Part of a small language model's weights: MLP 896 tanh GELU, a variant of Muon for these matrices.
Each number is 500 + 50 x the weight over its row's rms, rounded and kept within 0 to 999. Layers, rows and columns count from 0. Numbers have three digits each. The size before them is the row's rms in percent of the matrix's.

# up: layer 7 MLP up, 896x224, rms 0.0891, rows 374-401, columns 112-223
# down: layer 7 MLP down (transposed), 896x224, rms 0.164, rows 374-401, columns 112-223
up374 098:490540375495608488495454503510566549521550495421532454546495453456530468499440547472448539567585490501501548496521544527485547509563483478499417465496482529474546417509497468407453472442445393401537526450526548527493581517490433495481519600576458540529408496639432576468467458512484488476495526391416552502510408544407509468507440503465
down374 090:532422589385490470444531562570393535555517573429547494545524450473434582573581530463393545545430464387500427466500482461519483490543625425492501510466488509492496491423496510505520600489529526588458465498491442563475475599437582520538490468442480444483544510544458505540512492476450457487508555517568443501456430566443529512497509416503
up375 095:600405446491595499543537496451516483534477460527504487447590592601505482424507472470507424486537541650487442547506478488548525548507490417522573548471554466534520576558605512500414544582509416451557492565447478517532526575471554498556466505507561435441564489419558494507497476521485533497509595485455602557491465483489481499609585558527
down375 100:467473565469441432547481543530600536471571517463441584504518438450550564544442599488468497569403601463632500525569463484474439551441530433535548466583451548388453531618549564574516490473555492487522549477465539560434475451482512438487461564463455432511502497449501518529568453578616510571525570569536456506405449489466509483488523497426
up376 101:547485496597408517598505509404506505567531480435533520536453427507446407511484574474463448407526533444557520529493573532504506538519537503445510503437512522493481550565460503488377452482563511435590549508531447530534515456524545515511487546514406482449541515503476496532496535528405553452588585494483497578501490566371434514366557577503
down376 102:532524498437419509483544499509516526497560446493505491513518491545532477543562464553507488468495489447458532445517493455640513448533485492573548519578496508472643518549514493489516455470524426505493521514464564493474450625524476523545570405465608500538537547564588426478457497485509524455455583458519485418467467419426563483586405518446
up377 108:519576483430469584462540554421415549512505523495635508550491520522515472462497491439513508481464511485515564502523475420380480492611456357382399408508455469541402489515516490531513435483496509491503425527506476558547416470590466454508511537534491524438548405532488528492468512550570476486540483447480381437480468477486565466545560369559
down377 107:473550380544439621450459418429505503489484541544415630523521516504461556556591518587519515490568467485537558463449389483550450482463551490536518465440565477484477497478496577426434523444456600565575558462554537526526483493474503463461466487511478566450542453455458503484446514522456522548447513436528570499538521584425564445496528505478
up378 098:480508497540475468494522559508487484478413443561505485471495469481482497418486433431449433472525462532557458496470415537515453518595531465513515546471456523557472464591539482406487517515548501464450606452412426456519582477454479619514496441552552510413622461586485500532367518403505571497505561448546517515557474404560502548542480520484
down378 106:524467513478593429455478532508484538363430424465482483574521457476528418425477458548521584564499559495564495455478458413416518595587501435463487568486521448411483459508539473492389452454518419566468398508491497519462518500439503550510469586479536416542495591420472482473452426521430460479444551430470486468489506456387405547485559551514
up379 100:488506550531599464591476498547455414454402450506526492438542624541546555451496452521477556494431476530499495454370545582513506487513558474511493461589506456493531551507411448409485416530550514462532352515547504499448456520486516547566511468427516563659541461472527549518478446555498451522581474451400514515553443542473447540533571444481
down379 101:460543512521517454512448499475519509516547572559582543495511475485514488474433536466568449472572474568515475459451527498516514553490508563410471451497533438462510443447529425477613533476459426426508516585456464513553539473560515538476565460523515596462544537496432454511424552402444553473480577462559416382539400383439472583503516516545
up380 097:526464453527471587506539445477398425438419471421483594426464450581471531535467531480520447446468428465585452526525544536570584463465549545482481519448506537415547443395541476431491496438584460522460497453503478423544522497510436495470529453547490534575572432498518498536518468415524438447590506440382561570494507466508380572500443397591
down380 094:490544489468546468524501518493502581536563529523481517516593517467559598492487415603466526511509490572419454537491441456503534511574510475466420487473485553558434565559423516596491492621457530471478473420463492573550481576436530483527517630465564505512538544595457483402455434525477539610392489559602459462548432492471541481481554589486
up381 106:513423535484521536565473460515562520507383496514498500523514367486504545502488469464574474592418385490443487505563514533521494487605592459413442658481455520461422504549565545562502480437513538529552474567498491629452511441528486453539512480584477474533448527478476425512493567537522457546435389548602480456556474524615469555498561489568
down381 106:502543503546465388530544531479422470464564496506495521499591391561557483538550457461393459539424471448477503523477594464506548518559427477441510598534523433475614493590523527497478506473499454499570569497573431484496486485529529584520485506551490633514487549487522470470497430528444475485475487505442506578497551528534536539437430519513
up382 102:578463503518576418459588454510613484403496416560510482476550448458446541555513477421494465498544430491389571511469443530549493511610453502593484454501388456485564534466470535523535455480498480417474522506505427506496642459493453525503596569490578570589542545443507478523547496496491528421499495435532510474499435484539436518554520413476
down382 099:501487423431438513563512501518515465414442495485567485533491548546410503471423489530484461427468470527487445459394470466481467358452386471619556529461532468511497560554419527481595474480391493425502413528485500518480423500596539551566441563497414462547507558541447480485492414519467447538502498553455457476473401435529537515476470477511
up383 097:503544536455506550556442516456586438477565476430560510526492517542557475541497551477509509505424517559539490581507467598538473531447547527454534518601536477526483585529539482465543493478439617459408401538529419546576402455496490436418548379418474536493552390486524530585529455452469552535483547472561527519448546499536499568612496436549
down383 098:507501492474543418427564467586444454474517430470418512511486508519562549579467584556522538594596443402479440496497595492533540643504573477553485491431487491518461392468496494513492456479477465552481417524451492461476506551607450551471555551513483497471534524471508473511430500417497483484456441423491432555472429530524528531473515548492
up384 103:487473591463485463576528523590497547588455543481529420532556413507516480450459509364444512480481574504454429534656541545550542443503476476603478440486562497458622444467511577598568411572498488547491567534455499566488560559528537626633537499466633491474449474501464490455461507540442490510531557470519512470477547554570500526539515572526
down384 098:499508418450448478456525553438510490539491404562528566447511507552494468479545560406482468570514539484517475461441492464483454654493394495467486401446438562403461470615432438416453530478551478444506534550497549477423526419537458469539489528455412484448543521510504476508487475518467513495471528462401439578421464520562512462585527503505
up385 113:515546511420427458536493444570473493570429530495504558612488467511428405521595510543538487513499482469401586524519415529570498555520471487513469595522408480487524484474501455516523475511432426495507524473510481521490513447459520526557454506588430585503460506469452472480527526479499559408485438546512544438457492456495615398576523430400
down385 106:537474491528541571440544497495540435489444466441455474623514441484601562448498457388568499464456516519487568487499560424466438488534485515538497431535566537404477527553516539525528500500469523504468463426392533512508517492440558560445594432561493467450429470509498491422450482472551549473521465520455448490520520420526468522502460423546
up386 096:545576513537477414405449504448519521470365485508533503474520523517596518446489481441618556517536592449487475493479531499511474521551443420528532528494569536472427545480479555513426505500494437503512536536532503369536486534563561489540419449444511487538499496509457472460495377500453648489436608420445642501486458448471505621489525447482
down386 098:489553494490502438487412448524496505449406507552450553395473520455497419506535461525518493509397458438519486426495490489438478546500557446515500505415495552598441524529469530451396490485531536457519576450558467538471516418489465508511488483509455537466480479489506400424452508566421401457525503641516433546489428544489503484506512500473
up387 102:464542508558494500443493479536574487520431455562491549485519509470392514513548426514488436436462428537563505383571551568569492537555528420485460488505480620461441499509545650522507400603496536491545461469460443435425512472488576498499487464510470513533572461472421446441580494520517474547524424512467633453516490483477529551468516533518
down387 099:530510523439557452458455479501511548567541573424528524442561567581545543513443460527503484539467518451508494424509442512501470513589505526509484455551443494551655527514487451527539473571540422509418558553473476574473476502536510471457533567510506457507509393523521507454487471524502532526499502501566390563469448471512530452526441509452
up388 100:570531472561537532396610470458506566487495511541437417502430432467503531482486558507480482495506446481478503511523527475569470442567477543526498512457471527481445507606509516550485480461527474595462449446522475445450564477515466520613601500517449489513460587450462582418503455451512439478513490457462492473488501470466475522534425400496
down388 102:466509484492451409500471492552506466422501504511533461471556513427473423533534550497502504539489508517549535483552481454522513549445451603585506416446466439491550512461483468472427436521426475493460530497455517494524482518630539533520565407547493484582524433433510395489515560492454548563506467503558539457446525534559506472498580543439
up389 102:490454519500437527444450568509441490434463535596544476503548618458511530464548597460488513482505510484551502467437600491537541511520494473513578513521570512522515484451473552406501485566494466437489527472443458500465475484520669477450518548506433521455606479469444478425558496459480480410478435560508443534503328536527553499541486522534
down389 108:538476453563455526474580477497526474549576485484559531497462542516402417451475503468600518572373501486545569537566538457478456599435519553385539512455465510464558504399422450508634601412482504506481521447505392455481546530484473527484465532581532579561536536545473426492470577510399551506523471503509489474448469422463533593515549478506
up390 099:459463474501526531516512537590522585499526591372558493569453436506522443501465472651465426465547579544578576439471483537500480571465540551504508534501472530527533523424504518452499521551476473553440556448424543511546554463468551466466458506481571564477494477548463391476482540531456526474446492446433549415539528469458436472522513546507
down390 098:548474492550540617502438446512510443518504455508508484501519494494441484522487523414481599501490546445509414483465420542534534479533518411586444593463448469503450538490507469512488447476588506487607509515551478526424397506586499492490430483526483557461498441490470510475480556509526514517495482478478488453456454418551448503593531398439
up391 097:478478580543461504590521434430501551510480588524572433470528471518476439521458608531436521544470540486421465474454500440498491550454602583484503447434428488497571488508518493444390521479558467519436450478451603527494508527503441510523561479400524585499369462491544477447457571491479528522536560452478512613531454498452552469524512472594
down391 094:495573493492549476477559582522412468409575554456558476492557504379483549531456431505585512533444529546467509520528501484488453423435512473566434523538407557517525483594428504529522581513440383460533464538529473495518354552486516532593483525611434429461593490485430409509577447601435428603561439501547451432491550502490538508524497438547
up392 101:488651527512498495531492426504538478492472496451522589446442475606492457477496545539556482479432432442554564411594500418528516560550503466482585419454459508531469540473581572461521520595521502541516441468589502573427534570523487495511530519511484524518518453539445508452464524562478582425558503443465476484507442544558419469459462377485
down392 102:585520409561472480615446509421491460591544535491512475499386475579566584509463506495442407567493477546522433519549394485442424461493557497427473541439567575578438546613533513485486473470505537502438517514594507610573466558536552544512480531515517479488510514529533538414551587527447505397486512539473535465526509536535454419366426555595
up393 103:546500540488449609447426544456455520537415489483469512471554618564553463566583514449456544487485431477507526476439451471569471389549509541507454473579489582505471533541523458420559494451510500534513561507470581556481473484546546477424471484438444551477490512489510506630525405474485457433560400519558572547543501469600482454502514452429
down393 107:462487575398418493558489620427512520552547508470550531490556472543509524504468458461439538403458509529450568423406622505478500483502531426480501564571484509396566475467485518428497454402590555508547486463492550527398471484438510483444576480489502500509523504405442500429446515492573550419482494463567431460502537509539593527491533577602
up394 098:530487518578557544531476414452519434500490516469527473442509601512529480411582487457482428384577553495530505542512472488523540478479462455463537510599462531503454537496524528431453562426497437481480465503492554451453651487452571450570508386535461530497499520448483602546518535533556416467483500491385443478589645544561551461505503521461
down394 091:475399440509497497497582602606475572504514517468516527558464486501421409543461555529406515576460495432467460610505528494442536519473507557558415504515428503514528494451527494444461530541481571448492547431502498558481412633483386483473549563448561438528567501478471444495471484470494552564579501542494462495461524506532441612531425480506
up395 102:457525431434499573532463454562553569463441510440456591445476492519547492489457549480459553524480414529428485493497511490566449484522482579448524469538556416535671544457510513466559563502534513566523447512485545573551470528550465513477576541524507529440568503482427430558543417594527523477455489537478482553477519505456547462474535458521
down395 097:499617528568517476542573456535534443454482527508489452511504448526504486537449543470488558471510419501507448445524403564415580482515501488535408511491494409476511481537490473515484437563531564462532537487496498592449515512531586495552511329605465517630580421502549475401513546547465535558414516450552465545399557470487451510528521427460
up396 100:501488471473521547429464572491468468494509471477497440497523479393467501524515466459455451588444477577536477487512479539511467464462589436452483505612445425469526514390471513405457438423552499459429473480428474482532485469589452576488456508544493438551483433415544450504457510456456474574499461506439569552457497523414533473562574488572
down396 101:478517678515480494494544519475546511572607482447564419490376488611481516503417408440488565537477592513380440464502460535475490509543465520436519548481567540510541434517532558505488471511483450540460471495426503524445550533570463463563545492465532485502518524478569563587494529526498440392448494506670443492455443452452505526423440570521
up397 103:516528448481471454527464511393540449521548451503520522414444477488394416482412454517478436586397534546492552506471472483431453431475500449505508461489500384551538520523471518525533512541597469489465465490475443411525567539470480502463458493451528519606473513408530429556494528506553472506508429539447559509572561559512510501454495528411
down397 104:399460470502439466529491478605439492558461489542495500478476440415524517577560602495538492499536527509530487569452486503587482452430485654484357554526483426467468518519493576554509530494492479567563545549526570487440411516481502494487471498560534528517541534463605609477465490545471562530608520569509545478574498511513522424473427465535
up398 098:447521506527551436566516494417608444571497407470478479478481514456512463497559517456447461442489427465548493546463570520494518530646493538513560545496522596590482525555512462496539410486519476537460493503529600471514396525486468501464504527492535553503470576472466478452435429469396461499565522523529479539505559512400402500498396523507
down398 102:479495510528492453479564506567452478456505498548508495449525499612514527504513512475590461505501581432486470443478516547528568511386535500458430540433484440456496480447464505480491526516483513562581528520476412410468596472610440498533471545480513447474540489524475454455447489525519532519444568415374577511460469469527501486453561559526
up399 106:528523557406516456543538530431511471550562451606556595498535533435447519404568538427504517491398482515530456471507537511504505566472499547398530568529450518455519512553468448515568564503490384546447541465534524422519412414521506445521531483526453512538480486519443493544502506503481616568424625547500506483513475533507474454458527521443
down399 102:582618446544486437518507441493579527519445422552504534512416473582501465501480498542469513561535589463592546449449396490556537491521496550513457429444496527448566420562473460604432476627439507511510536575507530412579523541373439569543473409597434511464525532481556463565466405563535493506572387555527463528504446550563525406502511483510
up400 107:485524526487484495481500441462538631520472391572556475462482558474456536382515510524518448567474466465489467490534461433533439567424490500520438526475562443492559460450485498469520505509617504474448452522514470494461532413501476528412539602439516563534476476496427462433522501406510496529509400462459511489483420470491501495433487419472
down400 109:473525562447482523496485393491522488539510460484525516491471512445436582541506520515539552497442476537488501499490510509481470462461506489568460515548438515610503469487548461487506481469610472512548418487488513532550603517522400564481455569533497420477512495483540542507540434536382518487621548520571504576424553446538520390476502498439
up401 097:517486655542518442371534458507473604492434477527520523440465527468558684496487439533531518576495463444475477511500542546380489500550528569419568466519422582499479474423511486534566528490461511481417521517535480515508485543476470464502497515482518483551394437527489424437494467395535502489445511517453505487606530605441531462546554453496
down401 096:580463369564561577473459506548505497446497444524487438505450473497491463517408503462402475497537608528496556494478499446544494587461491451615468574497509388545458442592558572452500463535524550532514472519478517424476478506576497440519497520447488455458595552509530523549475565587545435490463464456465521560500458466545500532466505528496